config = dict(
    vocab_size=3119,
    bias='all',
    decay_fraction=0.665,
    batch_tokens=131072,
)
Each number is 128 + 32 x the weight over its row's rms, rounded and kept within 0 to 255. Layers, rows and columns count from 0. Numbers have three digits each. The size before them is the row's rms in percent of the matrix's.

# layer 6 MLP down (transposed), 512x256, rms 0.103, rows 327-337, columns 0-127
104:140138077108127099173135139106118168169092203138140106117143066026126115120141132094087124135136063174117123082059125132172128161168127134130106174118174123133087151141118142124158136074073120109123125101172071169131157106129138152099108125196095062111096103106217135148086169079120148163104070127121107115167141128153145126168135077136070087166093155119118074120165166170111106103090
098:106124155105175149140121108108108145105097177112163139186130115144117089122174137105068077073132118161148120137119112100141116111161100132133163107118117098136141152163120092113128163144132104081147120126155134148164074171156128148126136133147123092175123090096110095124147081111140135103149145167196192133103088089073143081107168131085117095114130100132117161097085111116133150175159
096:111133115129139072077051129109170129127143132189102125179100170148095106157128123153127102142105177093145124129105059087086046128121087120107114080095096108160101104153154070143122222128164095099114106163057157121094129102189119119108149140047096194144101185140154145145166108107201133081122116116119169078128166070177115121115076119134112087097109074152178106153109146157117115103163
090:090154139132103147144126148118104143141100117160147094167084127106091058181064022145097133138109142088131115130105177139120114118106104132128165140163183128131144108117117182121085134141114127116113162166127126079100117144137113172119104075096142102095122146114123091118175164099167094121105103188150095157169084144186095092057127144078066110142196215147128157118105201113071168136142
092:133069105170090166117126075109159125161125085167113137182151137143171161102114072168080176162079061178154151156122100114073087148085136115100114107154129117067128120137097145164119135159144058164094142089149127169106060131122132161149122098132109126138141155109143149161155087133183192124103143122108154077123161109144166167137139090156127131130165112177130154180087156085165157147100
098:109095118124157155174121156121130116188123170143086102121076105106146142123125140159181173038063125123147133133125107134072113130166151138213147173124132162119117117085141083118049121091196091156129135116136119134160104116162136083124164115194145163116107082150098113154139111156140081089117175179075102131174119158109129122067117102107139124162117086098100162142113047136088157089170
089:092162128162174127112154097071124055160119152174085147118255156074149155055161111145164150162095109095111103140121179200150151125162084104167153146128149140101118087124150110102132096148162104100169140165136075203131090195117095138146099089175132220146133098119178129111189121142145141140217170105143167128086105111113130141166162126120156116140140133162124119138133110142136163192165
105:155108075121101119110079097098128096142062123117127095145065089124141155129091138141211108205123095100120112072063107166151160136137079106114104095138142105109183088151125084117136171117108110069108081121114143137118146162182124122099157124078154122110083046097105195141154167125145104129174089128086121127113157079127153134110097067081110159124159123116064194130145106084089140126127
118:122119040135131105118186145103094132167083147102114072091150149096174162141136089128146118150120113113151130096113079131099165092138113099110119110082099110087179097155135121101113187155131107077101139170176126144087175144123141097092094119163120110166099130115132127148142177129157168112151165133115124136140175147095133129141200101110097090126172110166140146155110114078152078121113
083:071160146097074155175111097113140117120169159185114106112079141124137132130080126132102114149135138124054087142176079123117131137122066170073117124182131072142111178172169118133107136122179160107097114141123088150139172161169061152161126138111104156171136126137172091146115126141160148130124141093129111130080181108089058117114170097127121125098122098100141145125100129154178116091148
094:112138126105109141098055130138141108195135123082163132128139119165132091125132071097133120036118218070110168077105058136140115134085117156167138147159074096154113111186109094094087108155187133182121079129136115157111167108138175139132072153117192079123106147091131093119136090135165097113119101142200083138161134070114094103141116105121159085139150049102061131187177143166087140148186
# layer 6 MLP up, 512x256, rms 0.116, rows 328-338, columns 0-127
099:128038117112127127165152139067165147119084133114069114105133166135162139145119167128107138137073152118162071121189130141140077186157180112130105148101045130165183140069107150140042133117076135114107202132195136044153139069127145126130116096154112138153119135129127131130062159116162111142113125184134121137073098059119114098095092138090049156119094116136183140122140115072168098113178
098:083183082134127142137120182157097100169137170094166118065127094161115161164094157127133092115155143100117105154091098095186151099162164085126098151135139128064115132089144119141121101119075144167192095127136080081144160157128167160195174159149131181115144144098197156164120155143134141138110146167151106117091153132095125186114131139101130105134178113154127155016081150147098102137092
093:131055166121188146104171211133131157167147066090110101134147118134148122133091142096136127142135102137070103122127122126079161110068138118101143140180152175150140164128145119132143117131140159111165105106094098108184179146094157155091101188143123108158158118088119118119114125115094131152158101108110138132125149135157154128125039093123115143101122129109110123113135096154091153125129
098:155107121146128159104149204107121070127104146078139129108096143119088167113094096124167077133175171170131110160060176183128187164087123094110061170167138093187078116041130125137141160103161186201069163096159103112155043102180183115157122127122200158048065148121164089130129166135168125146154155079128148125151117119076180163098105104094108117165128133122127127072133143101142105130164
094:115114096122191172158094186143128124143143061066149121133119179118159099118096086144154106152147195134140075082089089085121118167153149136098164105117090085134180167114110132104108131128146196099099141133175144100174152079181170100130070157094099126083074117117130158164098061091114130102126126175163124129147134117188134169108186084110104162121190107097100159115125133109069119063162
090:130168156111085190164135156116116123071148138127124134185078118177039138100129106096122074184129150150123221139168140112129120119088086114086156128116116136115123121083106107048126144135201125101150142153115123114154117130111125141119168138168124144163134135175119093197107173129101181150038106119144143108143182086155165128159107170081104087122113085091148218125134135073156125160129
106:167173094176124186131051121140131138103117141123160192167123116098111112149125112109201168176111127159106131119140111136154094117188112152118102150129098094148176118105156130173150164168117198147130110136134160093130114124147167123119164159169106116112109114158115031142086131115106165137127141188121116109175100189127174120074105163094160105097104183145113039139143145149137172144158
109:093150120101129142114086135127078135097149149194182096113188162152136123163158118146147156119054133090119091120077140106136149121081174188149132126192167086103135176127129156128096172112132080139100134160048114113148148118166101166145066083172139090134124111168116134018123129144176163088147092159134171146145120106149105219126169114109112155112162081208120144128108133130127125154126
098:129151140154124083078169076167140141137118146129124126095168131125188127113098147125119104158217060091033153074108106146140119150157106125181146085120147180127144110129090154058162121105159211125101136088157112142199141073132112133132093112084129093130134114104123202119143151137099194119141095134129121146155151106166135118140130156152104140119108113124145134174128151137101154184134
070:112103108098158124122120104147139117122081121124151193134101147166102084087132165158136110133169147125105112090212134124107104081144167126090190173106090153089109185126123134184143072132097171180099162129123116115135099141116158112108108147147108128125205150172120153141119152145164140134156214120127189140092139145198105164143076114092104121071114128095170088066101157151163111085185
099:146085154133121190118142114080148143096153163142082095113164150186114192113080121127198074126113122190125160153121099156138105164089143129114094142079102128157096136144107140118130135130134085135143148138098140121144136129124148115157034094130053078155134155163116119082192140106062092134067119173157127135145124128128167161161138181096096170151146122135126156099161153123143095084106